config.yaml
n_layer: 8
d_model: 448
n_head: 7
n_kv_head: 7
head_dim: 64
d_mlp: 1216
vocab_size: 32768
activation: "geglu"
norm: "rmsnorm"
norm_place: "pre"
norm_eps: 1e-05
positions: "rope"
rope_base: 10000.0
rope_fraction: 1.0
qk_norm: false
attn_scale: 0.125
bias: "none"
tie_embeddings: false
parallel_block: false
init: "orth"
init_std_qkv: 0.0154
init_std_o: 0.0154
init_std_up: 0.0154
init_std_down: 0.0
optimizer: "muon_variant"
lr: 0.0106
lr_mult_o: 2.0
lr_head: 0.00703
grad_clip: 2.0
warmup_steps: 200
schedule: "wsd"
decay_fraction: 0.827
decay_shape: "pow"
final_lr_fraction: 0.0
batch_tokens: 65536
seq_len: 512
doc_mask: true
train_tokens: 585300000
steps: 8931
dataset: "wikipedia_en"
Each number is 128 + 24 x the weight over its row's rms, rounded and kept within 0 to 255. Layers, rows and columns count from 0. Numbers have three digits each. The size before them is the row's rms in percent of the matrix's.

# layer 2 MLP gate, 1216x448, rms 0.0934, rows 302-343, columns 0-111
100:097153145154111154116112146150120168122151112151164150158151119149126143129095140107137119150115117156102098169094112109131137156135119138114114119125099110148097135130068120126167147112158169111165164122123157154147101088131154069166117124128161095102136139184136126103126125131151156113096101130123131143114131137081135153139132134115
096:094139195127136152160171155150107092124165162126159094131160157130135185122115145090146118122140138164119113128142127096083156095147147137163126155148107125125157156104086129068100127119139125110135129143130144119130149109091138120147140119119138102098105117100102121115168158133132135122140134123112108126144142098139136108154094131128
098:167115134138139128131139119116154097106100135140103118146144107139118110115151107090147146117140103086080166106117149132130136151155119125174165120108141093168144134095133132085151147161121126100132134159141134129101130141174119141125142174163155125097124143104085113114125109148144125148147153161134116161140126116125149129116159070120
098:105114117143124123142132136115135147145127141143134170163120105164111154128119132122080139104106119130114118117127166168134128171161109116137123130152176068107132144143124171101147115116152099129126152109149136138106081125163124095127130123146141123138100108114143106129115137129165140096129115100167163113163160163181108106153118110096
101:144153112112112113093107102108143162114092164158102091114129102131126122084118134098156062127083164113074119115135176151092128148143098137141117112136164124117120085136107087108136117135135124117086110142086113110125132094122128137120161112140120129113102127095139141093161142113115110135112120141133132163134129149138191138093141128110
106:163127125141100096135134115156100189132162133135106126118124096088149119117146099156112104142138116108151105131100148129138121146130155161178138088124115158090110171110106105162127087103128125098091118085086140145117127156126110139102118098132158127147140087128122122128087139116108132090107136140096115116119150112147112139104121127123
097:165127113135119148153080159160124150141130110104141145122098142137154105152129088101107119139109089106128125091113135129147109126150174132128115097163125136116127147150183191134132140147104127109143162101138121108140153137126134126151149145077081111141147138079150153144143152146127117126098080101126116098141085125181157156137139109083
096:135150147142170106148133122157115156154109093102110121162129118149104094131130123098164124119140141159174118121122152091156104110121120081144165148125116126127110158134131083056101139115102113160112116159165159136164140148188101106122167121153141123138082151120097129130119148150123105111127092104106143134130123101135141171084114130105
095:115124124109117150185062097111133169094165123135131154086169151125117143177142118148133111142164142155159166122117136109132127154110115109152119107141096121105097124139177102115137175145087105130129151106129117090098127172166168139114141166127147098131163140146113122112122112112128119124127096140142090081163111126107126100104125169139
100:113118120174110135124154138135094140145116122137169141120185078120158117121142146110098132145144075120118088104139119156101128160116150105143154106118108104149126142088083127114144149167108105141126133133153173113098125158124107155154095106162129132133128112168085090132134149113129182182145141121106150102157093110127145171121156127127
098:133123143124113125142098145145147146101160140117123136146138096111151114127124135101118090109123128101157145164126075109129103054144120143164132150150078147174128180155106123157148119129127137113115129102118140126155141144119114145144108113171135140126141178152136146121146102097098088142092104143124110165135086135125073107093120114112
099:113117126121099132119147127127101123124132141172119144143150167126114094128082124114148130136109138174113191101088098078167120117139155135126133149155148112098132097141118102100135107133167102102107107085110158078142135170115134133097141122125110146102141125141080134149149118123113126121126107134126134122139126144121151152121151143142
093:125095075135121117119135130131069140107168127182130145117123120171165124121110088135146121126101100139104112105100155106135122111132107135079122115078106139135123132137195094150124118109130124121101129142127156098115136154093110149148084142119118129082137108130187158125126132140127113123145107138130120113156087112134166120114119111108
100:095147081133185143109157123142114130142132155137085117114125138126153147127097106065143158113158095084122144090136124112114137141165113133121117138117121126123126095136132120084126117177127098152148117154111108130154095163154127110114173100131120112076125090109132091146159140127141139146101187136134141110123142127168114088120140117114
092:081142106150096083121143109159095122121141138115135129121151121114101109110135117090132139132138143152082140125125125065146148127114115131107142141134170141162125131132146126148137159128111144147144142122125139143140157174077109128155115161150110168098122174164128129124095130183093103152106154125113171182153121149176088132116132137097
099:108131136166109122111126141107110131128134151117141155125141112125121135113148133115169166178122197113129077142074108106149152130076086142128128132106118164122114109125123114139122132120098154170104138140160085140151131136170129130115131153112111096177148117129120124097118150094130188099103163148114108141117167124145167131114127124129
106:130119131144111105153130129136121133076140141106122134101170119169141119103147138092133135118164117151121113138114144179137137136147097150155143181132123084113130085092143105169100133137079132148106142071140111154102126089162126111141143114106111152143110075155114148176170112113156148154138170132132135113136145154137106093151108125077
091:124087154121146134104116143144117118105166151099120127166192104127135138080102109160146120124135124131121155147153134123127102120097113121110082138130110191150123146098124102174090111099146157140144133124135099120101158104120073095139125153159082080129123138124115093141124148111126123110161132080105183165137180118124097125121100134151
104:106123116115138125101094106165121134120112148138128110148142143100133137138132135155099124131113125111107088140155073120088082130146149155129076118162146146128102088082134120132136120135109150130105135080101124162090181077154200079140111131110117144104124149124111121122126142111107124172172076100159127115169127096146123104106097198131
105:121121138100191140108128141151143117167151150125134152145161145137113144124152136134137129108115109126114186092146135088080163162097131115139133111132156159144164124090133129117074117069083123155182170129143158163102149120107108122123113154085103177108112166104147134158113171107101128145141131103157140098094119095142141181182139140139
096:120114165137076104121138128132109153174162096107126128144151111094147138118137115144084131134139093123152076142175094123133137116150170124164101128136107144100099148105105129147120123140086154083094100117132156073157154149078117095151120098080127135094123131156159152137148108130156107129148112165155126112112122111114123112118113127127
096:164149124087121147123126097117090156138070147106072165120109102127146104090142158128120149115094133157119140117102111116157087133149115121137133163178126103151140144096132161100143113136125131122121110160140136143130143157146157112144107124150094132124152093120106111128166098138131154122135141159088144154120127089106117118160149124122
099:162127136116102113113144167123096120130114143097142110113125158070132156138123119148178120138121122148152153129082158129094173151140091117105054148146120076108132135162146154144126131138146076091124141107101108121116098129136119117154111141151124131104087082096169125139129071145103105110096144139160140139147119121115133119127123115127
107:107153137139089134102125152142140141126133119133132096107135163097124128111115136105089167138091130135130124138115154111146198121099122130147144164167115120150118168093090106131152113046132108119138166127117157112101145107177157119106150133149117110135129134074086154129135153135103136101156110096124100110140132135135138105117143137112
101:161127139136137129143103147072153183121102107149135092095155201114110123161102136112102158092120091137106087128132153145122110145125100116127098156177083099162113115129157101098139113133133123118131145122161152143151134052085156140108175130136104135120162119164129139153145119131129125115188153081104127148114164117151161170160106125165
091:141139106124129128171087109101143199098114109125150118134135145129152130139154139117076148080121142115114110148142136110115075109140131089123142085149163085127179082140098135093151152120142143100138117155127113145148121140133137179109164122065137142093157134148091118125132150140156144130182130128155158150111139141160101118079116136158
096:110089117147076133120130141148132167160099139105131080127131155128095117120133140112136136133092133102097136129140103113099141153131160139105146153125151116125143148174111122142126106108119156110131096152071165097185118199127132147127151126169126129142143136128124142141094139120104138121119086084114116141103105074131105122110153124134
094:100145160134126140110123127137131168116165106139143168135102114162106150132113123122124089144147127173150147085126159112121088129142137160112103123170122125132111119144108096112106142122075124127178175131143144105130137127118133128131107121118125110130108175105114135154165139114096112099133089096093121114111129117135135127156156104117
109:125116145128166123119115104122119124115148122114114127145127093156124101166136140122154149158111133142115154122156158097135114173085112164126149136156144211143114117127132137100131120169102140121124116134137129156120131131103156158114132092118163129138124126109137096121081134131163150128158168132132133128170168144134169166114125160134
101:113104108134114117106115148120081143141174087156116131156131100129100126162170094113093104143094120152133147151092099149110179127142110140106130153098152134115109155142137107106168149119119114149146128134137096138138151152145125149158164190132176119081136149105092127081093115133128124096148101101132132152124115121178118120152118160094
097:144118139146138116079133145158115103143155150126126117131143131139102132169175127150082175093137140128161139110159131129159146197118107110125110162124126119148130155105122135171129140156137142115130106133096112110151114137117151118112114193085107146108152170128147172135118145132113139092113133087137160110085147169084154126128140127115
090:162124126089133109116094112115084130169130100146120076118144077108096104144153151124130164115123104127127109084159091098148125120164128082112166123105103163084124130131124139127125149160137112144128143136162100105147129200098092102122128124142109112138143111110112138142118173167132131140147156107069102131068165127148136071129125135134
092:144143144100100125088134106148128090128140125150155161138136138140135120114088166127107148156090154160083130103121116157103135144097116149129114122098200124107100124138099124121152137143119122126143092123162155139166133113111154143174110111104154118126130130123090136121140109091149151115174099099158127104184140158112124130090104115135
100:136123086120113135128125106129142120080163143188121151131182112162095089142089132160137167140101104117123069151118153120130134134083139093143108119109130100157125158114175086180151170125157076171108105138133162132134103163093091154134140161167109081127114157122163117132106126104127157148129119115157176132076117153115124118161091127139
098:128140154091132088096112145098130151100121111145092154105113135152127162119106148144121150148097160111130146202124173124138168116117143127126164115156122141104173111152085152150089129118170118110168142146127149141115109117145138090132096087124137169122137124131172099126100160156141102154171138146142105085138116147103149114123157140128
101:101112143169094113078142153148099136118165114116092131112127129122169095079057097173128152077106104098133151119155135105147147123170177122116121122130179142126091145132140149092157150123120099147128150103145150111143152131136150072147152097124084143134117131134122143136129123114146092116095145165154116123132149158159119117168117124131
104:136111101146128133129131135086103167065186107158120111084132117155132166117108099157160091095141136157142173133124106128146106089079107153103124103090160118070111122118106126122092112111099134098131147157118169115119147066135125132161142155144109149150141158085094133091131110135087084141105131117163124161109099140139120141081134093120
100:138133089131154182158122110134093108138134102125138154123125111115092108115104168125139156131134152134139108142142146151099178129096140101103118131152133128128147164123109136111138132137122123107117130154094129100104110113121119163140151191132132121139144076126103132091149104161141173144172164129094133116112120145135110071081123143094
111:136091128128145130104134119141147147111113149134100175123123126146151139127157187100158141134089142126133159119156133080073157124151122161134108131190112127085130092145096088175117152111121144089105146167124116110117168144151132143107119137111132108112160115122127152120119143063121115131145145157115129113140153061154178132140147147098
110:103149088145176162144147122141132114088151151119149103140136149119124132096156137115097111122120117108130148089118119119144146130134124166147113130139109090137110106181071115096085080162136126110128131156122104055122111151102141145114070118121113111118188147163119103129149116120124115130163171086109156128114194167121132119076136139146
102:134112131127132067157119154120106110157121098106120127140098116151127115106117115102116119083111149110136147133126114108114149147156109131125138145109193100099173097135130119122123097162116133100104193132123131120102102139143132118114138101105141135139156149118147101117137077150123147166104160141140068146142096128165114132149108128139
098:165103112135135099098132119148144152136093081135090165120122107176141129102111099141091134143099110156099076124161146156136141139157103144130120128124120127120156092095150109102147121132102080165088170107146105105146134163102122111164184147127148081095099130134110116128136150128134135152129147127107120163168137112143175151156103140127
# layer 2 MLP up, 1216x448, rms 0.0969, rows 302-343, columns 0-111
101:136168099129143115106076131093171125093120136124096118126124125138130161149089096107113130137139106118132153098186153102148141138165126123128179163104108176157122106107149108087163177157134113119153127118107115111157095163128099107150103158139115118155142100137121168198130102090169128106100166138127163136114154120121157136093114160093
097:143071096096161125120123074107148125166077094118102150162083157150168093160123140139129128120098127112095129115115119148146130156068130109084102083116148089139113117140136147154160153165095133118108143131116143129077119139178122129125094146137116135188135107117137127130096113080096102114110138139160123087146123152125147140079114105139
098:172116136143125146107125108184120100120122156150107159088132108155127124167126099128130062136127102119104135102133133106149119162132160157144184095118093128102127140143126134170147103147177063111127147115107106113139124085126180158151124131124136082126122194154130120116117159138172147119131190113117135142106077138115158115132116145099
106:127122100126129155108132113127131076129180162092128169103121130110163138078098111110142125152155115128144120130154104121133128144105185154100102092106096178138103137109154131175112111139114141114147134116123086103132175136099142142135131128098123133141141171114113129092128132109102097125127094151106099127128117132099123133100149144104
100:105127114155163118110158156102114109173121104077077146092140108099101123101121096171107111126114154085144146141117154110154121165151117150093150160123120137053119115098149110139099148104097081146132111170167154130135111129137130089120155086107153153104105141126169116076161113098155077116133143144130142154137093125147109088127130064128
104:154095116128111086159145130126128153153087110199127145162120136155130110087152131133136123128133150141105147136109147130132148131124145120085124079122109126143147126091059133106127114125119160087122116187116118139121093106111139107134149117134153137154131093145126139082107159146122145086147126149153121106108177151129135128147144111114
102:127111133111163141122134105098156119132124157136130116147102126150053130091171157114130159124135124102161121125136148115128180126105113104105194125136147081128088133102099153139139109162117132156134117161113157137163130071128104118123111157151112172100143086154120148104119101112132125132177141138151103151152157136108122127147099094141
092:137112139155093145094107101097119102132143136118123138129123145118129179127150164146154142156098118105100114136113106110108140124130113170084120094119164139118147101111106114148092094164160128101114162127148093081129124146092111156110131126143119137150149140137130149159149044130138141130121129162171138153098115160093106144116174138119
100:123128125105129160207100125113094146123125114114107144114128130157117144162126129135169113148148152123091136085153163106156128128109150102129163122126147114099133116120149073095104092157162114115160100128130142107175126145140097124144111113137104157119126133163128136094133107103110143161139103148124185167126088153120105146116164126145
118:149146119097166110134114114117096122143152185145122118149146134166109118113155130118189126115102168119088103136106137134162159105155077161152118120093122164143162096118144100124070154170101153078131109111090116124138133139149112090092121146096099137106119150148143129097147086124144141110110106114116118102108135117122145086189103160110
098:137113154120161152072138092128137113146141107079116141123138170124100152162152142105130147165151094148113138080137152176154134164143129119090111114157116117116147122133143116107100111131113165133094098156115139127090110081118140101145122166100137105144138068115110114147134130165121160184130133120121126113133174149134172109140129131129
107:125156131134152140147150078113114129149102132175166152089091148090137122122129106139092139123132117134156144124102139151134194117112125127108139103127098157178123121151121140149120166118138175125108156141133109133176103108148104128132092164121135123077158062124099059064142112048087100112160125118123128157124125106086131088093135147137
095:121148138105104158126184126104174145167175120106118144102163156075082101124154125137129123165107114119092147159135139130098114093155115118130139129136152179116105160098120115123128163125151144179103086073126119149107124106154141131118130158105132124117111125140094111156151135114123123102108110091159144108118115153148105163138093132133
103:151161109150127156150095127169120150110134126153117126119113115115151072174150144087161135087116147093108109119126102132140116140106113161145122102143149104115138116155120119105123161112149145131163140149093129140131177148145120176101121145134126098118163110156136151132115122167138080118140152141084133164126120129119103105119137124129
090:122105128088134168128122133081148157103118143169101123148147150108147154122109132135121096141112122131164129149151125189096086153122121081144109142109121108123144129133095132125142115160133106134106095100124114149138156140150107117124130100157132095113128091079165142152133128113145118165163105104129088079147104149094149154121172107154
097:177146137074136128158140146090131131139112154131111121118146142118111108119132124129089098113112066132113151137151127179158138165180145118082133129137158121138122131125113120129142162103141131112157126119091169093099175147111121092121164096138111152104115137159160155140132119114147110094144126123155158119121077118115113089131119130115
095:104156150151125091131178143116091128121132137086161106077094154120127125152139149117141132114125089155090134154110179132138108133092164142136094140114117153108114154107132135158107144129180122147124143109113102120163115117107161111164160131151132141103133144126150068102144141106084111113137119173121127160110097105121121103108145141143
086:127142156127144101102088143180121110076149132141105149124148092157148140119120126150145140135116141081119186119131156110170127109096142126110094144147131139131143113095120134154132121118120157144125126130132126177109102111136078131133111148153111100114109143113134126131123165140143143161136140078120153171168146134152104112164100153158
101:150118120117115152086136129131109124121189156116169154093119125129169144109140102112129151115146139110127176124153157132167135169129141095102128103140114115183154141158152167121104104099124108162147147154131143097152134130103152127126097097166135145097097117161178088127098138167089083129138141124132129120115121149035152172146114097121
096:126165157096176131110138100134143115171109170126104161132140157091137127154145148155126129112168124096114155108114152103088146152162138115157182145157156173135142134129119135107121139119117100161164178124129111166082114132095157108126105156113088151067119139141184165134120135155111111124107138085144162123118121135152121138114132144154
098:125120105158158162130137108111136118110086140130160140118165163152124145124155161095148130106097153089127185095102129113166160135113108151074145143165132155164150141179158126130139141105166098141147128123144134195110135102149115150128134147134123121151153136101114114143123145134111126089090153144091100154152108096139138091113138113142
098:112112094124104140156079166144159137118164143126141084114117119158135123118109114135096115089133109136127147122123114108126157147122110130120180126154184161122149100178131135092176114117117098128105099131133117159117139149195116161146125141109094127153129128127120111127138116090111177101144124134077096117137134129110113126101082112139
096:093119105147136121123102116179141120145187150142083157127085109126132094156109126135103156106115121143143136105170090119134100126153105118161107187138140147130126140146138072082099106140111152136149134127126114161138151087133156093055093126149120147123116167141120100107089132105134125118127133108149149119147176145119117136102162149094
110:105128139118102148126091136111089150112169124073127123150103116081127108089141116118123160144102144149144097097147139110146122127149151126154118092150116138133143171154142122123122100154141110128098143149152131109099122106158142148123112110081110119099167109134123156193143112151131086157142165072127115131126118141126134112125102132143
102:157131129082128142132110153131157151161147161100136144122144098121158148117173128156096119120151103164125081158134100113108135103127109162180167113084134164130067123092141137112076128128137125137113142136092115133121114140149154143125126135104185119149136116141159140108116133145117078123094114144119119103107108155103107125113173110097
089:113095093095106129118131186111096157153153111144130100137165119165126151170085070092142101137147141088131104094125087162139108150122158142139138112131109139121117161116151148136130084135112160124109131189111115130131166130091110134109120129126106123093144127114128153118144125126111136125163092076151105132154124167162081093112124106117
097:117109123108070135131177111123089131140069077121127111135154134123102108082153137165110110129084114117118177121112188168091120150161145121149109127132111106098157118096138132138136124127113127141081133175098103086124148183089159116117176136145193134136143091102133166153105148139118193135130136157144123126119158118093122103138136161119
096:119161156137130157117118121124104160145153118106169175094108146143116136148117077158192135166098132120169149118128096134122128132135114142114129091157170129129134128165146103110113133117129149122176135096134156167178129135156154156131133109114148145116094138127105168115134138136118152124161106132099151117096093082145143143177133106120
114:145168129153150138114139156133126096105158105122113149099137135126112115127118105112155164131135159134121111133200174146130102160085103130134114125135141165153140131125131132126108090152120130126118085156100117153151079084112142160140142129144126108117130125158115104101120077125080121112153124156114143151117153122129128183070092086110
103:131165127145159176142138128107168093141082151099168095146098136106103114128118124085102138117141153101114131146120139086149131143105148136152145125159129122146136103137169157140103154112173166120098174141123142148105146108156149124083120163099123149156113129122172141149140129140135133146149114121165107116106103158102123140149136134133
095:096118113123126167100112091151155181117180133163136145155108106134167116132124175135191115141131135144128160154111121120116125112096155147127141126143114112090127174165132128176168100109140116100112161132135113112143170133173115141144148103128137079119157127113120141103173119161118061163128145125113169128181147131129124156113107129152
091:146151108130141148176127139148148123166128134080106152159100127103092156180129116141174070138099112085153113124120174116155106100106162148123117082100133100152146106116162126120096134165074143133160110117127129096120110068123122136115161161134157157117108140084099142100098146143158154133115127153147162129118043143145133124129108119147
088:106089108160101135174117147119113164170133158108107114163101136080103144150169093101147117131151108135176132180124201104155138133129117105120116148130091163118146137124146109126140159115113108172152173134102119113096163122105112091092164175162106128138106124140143093118097113152131079129118154149125152128100111130160162141128125153130
095:158131118151110142104152128106163110110073131137114106108155153151095129078122127127146117115079148128165109070151160143108107104128127130151152142097141074129152106124178116100138107133166075152139106119101106149130100125089096104092119125128121111127097128083129095135067120113128089163134124133126142104093144101132113118148108158115
100:142094111148134128109151098143118166142113143128095106111136124168137125148151122115127129071133105115142161110115129110144141092181151145105136126066167102111096123132151164086111111169084103089139126120111087139158161157121128126164111135135109127125144138136152182138119164096128135144131139124133153117136133140161133111164101143134
106:151144136099183098128090149132152154127111154113124120119134168125128133120131177112116124174149131137151111129149122128126106152118106147147099155100116135128123125181124093138080131154139128159163114122156105127141161195136140143089147149107124113115108111080123106126155090138120129109100179099115130087116131079136081091125150105109
098:108132152155122137101136133124090127090152107140120107065147114134139158142135115109155135087118150158144120156159133131192128052102100152158146093111155118080120103105115157100109109130126150099127164158155113132103164096137102108144142170110080124142143146127146169126119109112102082124117089094151136128096139119126144164122135151091
103:151159147158098096123210095115110089157119114109117123105134118151131124162109100149140142136109133163128163134099128138137136132124156134134107103068168093123135142120135158076138105132146113113140092095121096137169161130151139100166192147126155118108142105115100098129150122116178168093154141127125137100093146099120166094112144086104
110:129126152061122152108155136081124103128108151116087134126155160105110116170136135068111094111150156140139109098131154161148160139125150136141097131104126127124168120097098150157095180138145130158106097111109113137133123162114153120154117145124087104095117168097152159148120134086136127135149119122145099135165108124149139125100142141155
114:117120108113141132176113112142133146145120126164141146149118135120159122119150108118126139103080144154123135179114150120150083138102146104125122085117108157166123137114118196102130142126122130104120111127094154115118122138132110146142130113144136115138095118107149175164164129142144111126132100132142098132144154131124161124094135108133
104:127119094148090111131149147115176169155152123143096096154124132156133089113132160120119137094145154138117119141082135143116110123094108139133110143121110135103095112148094128183144131066132170157136117135150126084117140139138142152099175114154116141088116118122078145123150128099168138136143108106123152133132138118127128145153143111067
100:095086112109121071140123129169110177081078120090154146135138134111139146156098160125136105122169155107138125090126099096140105117150145127133102107100117108178107129139124102114133128134102164090146165127117136179106124090154191058103145130145165079123135154147149095080138145174132150082115127107151110130140142088151133152130134095101
# layer 2 MLP down (transposed), 1216x448, rms 0.0542, rows 302-342, columns 0-111
105:103167070131126153125166166130111152144136111092163116151153095119119140165092157169174167134129119150084153116117145105119116175191130123153097101128099118136116082165123151159156123128146111131159123120097150114113104112111161134149139089159141146185130104154141121137113151082134160134121089161151120171153141134113140132124174129101
096:120166129148138118109130134119119110070124149152121107148096103126151140146139130123098121156122154126122147099147128128100099137095110103121125078125135116124134178114148165107151125141116148128152121106108134126120091142137114131127136159136126144144137168163111122109134154145190136019155144130129129107139094114146115160124082095104
101:133081138083138163141098086121159148135132112154143169132157083184123134124135090130134104142082116072146122134122148125130155133108103110127126108132140147190116127150141117113176079131144145151118122130129123092123113180140119122136140123154149143133128182103119153159131144112144129130145099094110126141117098136124125150160170151092
098:158155150152129101146141123138110129091089103113136111160090133150158085113145134120125150151119115165155106132136106129134082133115126142117119146117160125123153098096110128115074150135109141140103141141137130102118101142162097104142152156124086102116152138146101128117144119136149144131106123092128129143081122117134125120168162158139
103:056154118106063160111127139132135103118121148114126159149133088109159159128121163131123148093133151130137115121092157126141118117115160137128139121156112119140092148117101128079155137185131130153120164115135093093055163097138110159079116132145122122137095143086139174119093096142157129132132156104111166132128158116118088076135116158150
103:127140093084126165133088140095137156122139142149145114108120115096160151094187172148134130097111179144107137137152159108135129126124123162134117080098119157115149133129084149114089147102119102116121138156129140131118123106122141113107109126131125156133148117151123114053143084169136106115107159151167135116138130129096138122090095097126
102:127152133115087134120104136114126091137163132116101165158118144076115125161098099136155118080155146137113176119149096086091120070130075096093129108156156124137110120126100089147152119090130160159138112172113134126114116109086127105133112078065095140116082143119138097139173145133119134118118113115160117116099150126124110172100134095104
098:139120111128100114125191147145101159107144122115157121111101107176126158133186128146128105137161108102128121127138077121164133075100129134128127105081092140147127130137148140117098128121185166116135112136119135128090143136110110152117136126155116139161180114172139146126136117080131115143097122121138089126146151154138133111101139131141
101:145147147118127128144118127128135118096121138100103111164144143122149116158140098088114135145169168139113141092131146106167150136140107110137113144114118139144108135096098133139134131154133137118187176146169122098130153177088120150147154131115168141123120151132118138139116130111114143148146153116158138111142141195094104133144149159162
119:133105140181108154087137119149136132128099102104150122127133125121144146156090134109084145148166096135130133119161097123087083152114180106085167117159136120145127135140121147150153154089167128193146144147149127153115159111115138157133127090132173131145148113173115114154118168121132133129153149120123105140158095149158117164080169092165
095:106150166151164110122113094186144114113144139134115090130131117114112159096155159131117128086133092123123127108105119141138113159188126124114097188173131128140102100170113094192128171119119165123135115125099118065104127128113086101144138131177120178114133121133157098117121145091135090126158102097117117117139120097146118152114154124112
100:103143137147132110082100118088092134088140121134127144096117158119126134136141139154128114092144148114152156133116158099095083131158122112086139120113151146107122145081166135090122133160190090105087109129120121104092128128141142090150116138135085124130166156106105128134135133142138175110125087159158174118117113145150135123142138155138
097:136162102122124118129185132095153101131124141078125113107109173093098125153151128130108108133085165102138158102109132159159127073127146137118137119121131147100142108095169133127122120104136106156111127137139110142087140131109163098139137115181104167115135154096144114126150146130166132115130076146125122128144115118140169181103132143146
105:148120116112135141127104157099139121095115108121133128159119087085104146101148104141141113151126117161170093134159144095099165140124115127158109104113127129135131090099133150175126134192129144153161122097119151136106145094133120129177136138101144113209145134105135122102114141116158134107113103151157147069154096121094127138110114129150
094:135071123155137170149135161123165102135156108161131136150100101115103101120121165195122154120108133104159103109129142078118143079115119125132083152099154160129127118134104092166139109117124071129108161163146148110077104145134149098113160146139119117145148146080169130140189145091135158105149086123140118100114163142091169095075128099140
097:132132122102145152124125108129113109091096152119088126111119137096120136127139156138140139118126136132064163163139113135160130146102135105119096126124078137127139162094102111125140114114156152088156098159128134154115134137118155132131164094143132161073119129143122161110100145149153146124175094095158101151125156138123113115113134177142
099:122140107131143117116119109106121129133116164122102155103100156099126158148103101070081128152135141123124146124130149086162117111099115120101095105151122143124126152146134110113136095176157105142155125145088103106148131154103155119079153103166125116095138166129150139106134113130133097134166144144183082148152111124092115107128174164106
088:120107139120097129161147162142152161148140158089147130139147143145119126114120137124101151167135114117094099160101169159130142116126134104139123130120164122103150135113106112129174139163167141078111106113085142118148162141153153120099143131120084152112111147163162148134120171132108122121148154161159204147138150106130141135105152093105
099:175120112109103141110147133119142107092110128167116133174088116160116132116111150105175132127107172109150112168148158117168111126116139093139153128123106145157117170174143131120108095127074094150175117150091144103143106103120110139138124141106143080118142131125161098180154113123152118129114099097098086116132121115119136142118138095167
105:164116082110150169096105115142155115112204138138155139108100134203142133111106098092162146129132135083079127110133134128078131181124122122146138141137107078117129108130174120106144131115106115134142103141132144126144107108110100115134137108092136172171103110108133118149128136096122134144137149140117141173120116096095138165172149158073
094:158120162127115162098146141191112160099144093116147093153148161089126124193112156163098115148146125133166133112121120111131127096128166111124145077149123145135158099142078136124103175123124109131118135141149138101103140120137121150126136108151116124151113134149162156114131150190073137145127127154138158116144129125140091091141162092121
093:171155061108095102102152157140105146108140125122125081140111095107153095165136140105148118102137092122078165115116145135166118160141099120097144123141137108111103190145143115132139171159124135095110118137122147150157090101151134080145108143055162151116103151176121139108138133142115126128106165178133112118085100163120088087125117150124
099:104143133153155116132140136134146170137136158164139105127147105128121110142122161117095136087121138142144119134195112103146073086132106144135116103125114143118134156094115088117142125125117129141133149162116112157103152120162096164115156132155119146141164146147127091142082150113119095120088115096149152106125123073146104141121132136085
107:149140087150134146114111094148128161124174140145095128170156159146141142113130112133112174086135114133084102114112128116083122105135124155106085153159137107152125169127125105141148072130125119104154077137144134112134133084122105122059135102112126159144096123125117122153082129100110115120138132104119118128176139128133114128092159182111
102:110141148117118171094107098144112122130125153141138135163108096138135122124080152116162119168097173125143139090130090149107127161153172147124153070141141140111148139153086188133153159145163117121135119097109151152146099154141119113177112104116156132121088149146107099121124112148098117168105096150115142114081133129111126092122153135112
093:133083124149117130163106089130182123128145120157102174143123095090115101150125136129142121139152140109142103166135133112117151109133136127152098110160109090091086127165165142140099075129117137136103138085110126116151124137164116153112133103145142115129127140113162119109144132142122185171121079097120152108134114162139114124117145110118
101:084104125136130116135142139123156141113131110111105128133164097096131064094147113132129105117152085118120168169159106116091134159124135132128172094110175134152079099146171099123107125123134149165163117138108136114129121166134110101135106129134147129143169136132151102168131143146091149113124133134092174102085117117119159136135099133106
097:095113139147126131130129096103144126111120122128127128142100124137081154135126112101145148152178143120108092127131141148096164115128124162122120151130121127169115189155119139139144107151118184122157110074120134092165144149154123113131061153112104144106146146130098118114096140113139095153153136099143128155089123144116126138144126084140
111:125159146138122116173125106178149150109155088123114128150132125142099115199147117113179142151081128097139132116167153089120118124136087130094147111122099122120172082138139134089165138182151134139123086141092148102109123169113154161138171097109133168134075098141108081154066121109151145132121142148145157146112072135122123135132136150132
107:120144095135101135083148116119137149097110162175161128128152161106089136112122117113181126130139107125114120116125111125132118155123072110066122105189121157131104101161116123128133099118145093123113136083115134108118153131160129124132131082112113110130119111110173112152162139122137143152111110077138091096122120099091144154112132135110
097:136114133135124093131158139135120138120124098156096121151114134174134153165109129096142145133111110115158129158149118150115175124118097119088147167126111128113132111138157107119128113115145130139141110143114115147105092154124136139157128149094081104162145125097116090202135135114097186107142162082142164110159099132107209128097113086137
094:152142160165162153104102130108149176164114137149138094139110161140100093119176106137167059163110068129117117150141169125135129143132179102126159152110116131124090107139154128096107058162089160172153131122116119123078120145130096146112109137143153125105155087132124167177099147156092158151122120123104143112125132126148114107115126113141
090:121130106121152116153137166164175126130129124092136170107121116132096117131137114142169065133104152153090137118118160095104109100133153128165139109135138166143145151110129116131128163113094125185162154089125098131113147134096151090136156145169136116103112101136206114149158151124105122128133118161140170111100142079104126119099139131138
103:096188103177073139136074140154132158120162124141153099112127126151159117144096120143101151075132154144129139102099129110140164107087127106136116121108170105128111167161136103117153105156164141135107137172078134124142089152136142162133109098109140125133114134156146087135145097158151115114128164141139152107128152112161120077159106089099
095:124113114136157126104080102098131067102103121113132088124090098120092148119166127175136094152137151129108122142151078058126139111108131119127117122131132151139136090114093085163098143112090139155114150127120140110174151127067157117106096130138072096098089125145141132164162121163122114140088162120127129140102082121100105104119124111124
094:129161129144115122139118119209087154154112174133131141123135107128119147138171133130108151141139129126103132154127108143142153103118120098107158134093142110141118164144167140205107112117137174121100121141130097133117138117114131136103075137093119129154128135123107148078109118116096104108121109120085163123165115138079154137152134119128
101:107071111141139173096134123123170152131140143131116137162131130120113114140120148104141110086111131065133090175092090145138114099110120139149132110136085112124087077126099139104139159115122102124107123137147114145114107104105128129112123110103097162124111149145140123124091140135117141145133110122141084112114120106110099126131192109093
107:130162092119138136142130080143082100103165140111159118117125127153160139163123159153147083106151145129113095110147144119147151178130121143116093123113139106094120105164069140114097119124140126134167138125148101164137104135136111179114131112095150129105120156105142109164091156117120116110108123114173092167129149145099147091150136139120
102:132131148152116117139160122103129158074122159127153064108163103182153123123109110122139174130133090122106133143138141133131137168112131130122160105155128156179127107138109115123114159134113116138118116101107121147146115123098123142127120154118142101143129115096150151128117080123112122098193123120136076149180092127150171138158133118091
107:153120182136157133109105148144107111159091151125127121101116071092094157117138136147156146171103128143136133139113160124115150120129090107166190142143139160131078145146132133147169134151156146095143118122102144165187117178142114144132112110168152112137066183134123152125172113144096131073118129120135151135117103116117103096146145148109
104:075115124100107143115168108116122156156115117118143145112124138121131116127102124158135147103138116109130186136122109113128088175124102119128142172174117115148143130113157127171074126154149094107157094123165132146099135130171147072085123122087110116144141106152075109111119084147123112113078118132134120098108109128148109100137114099125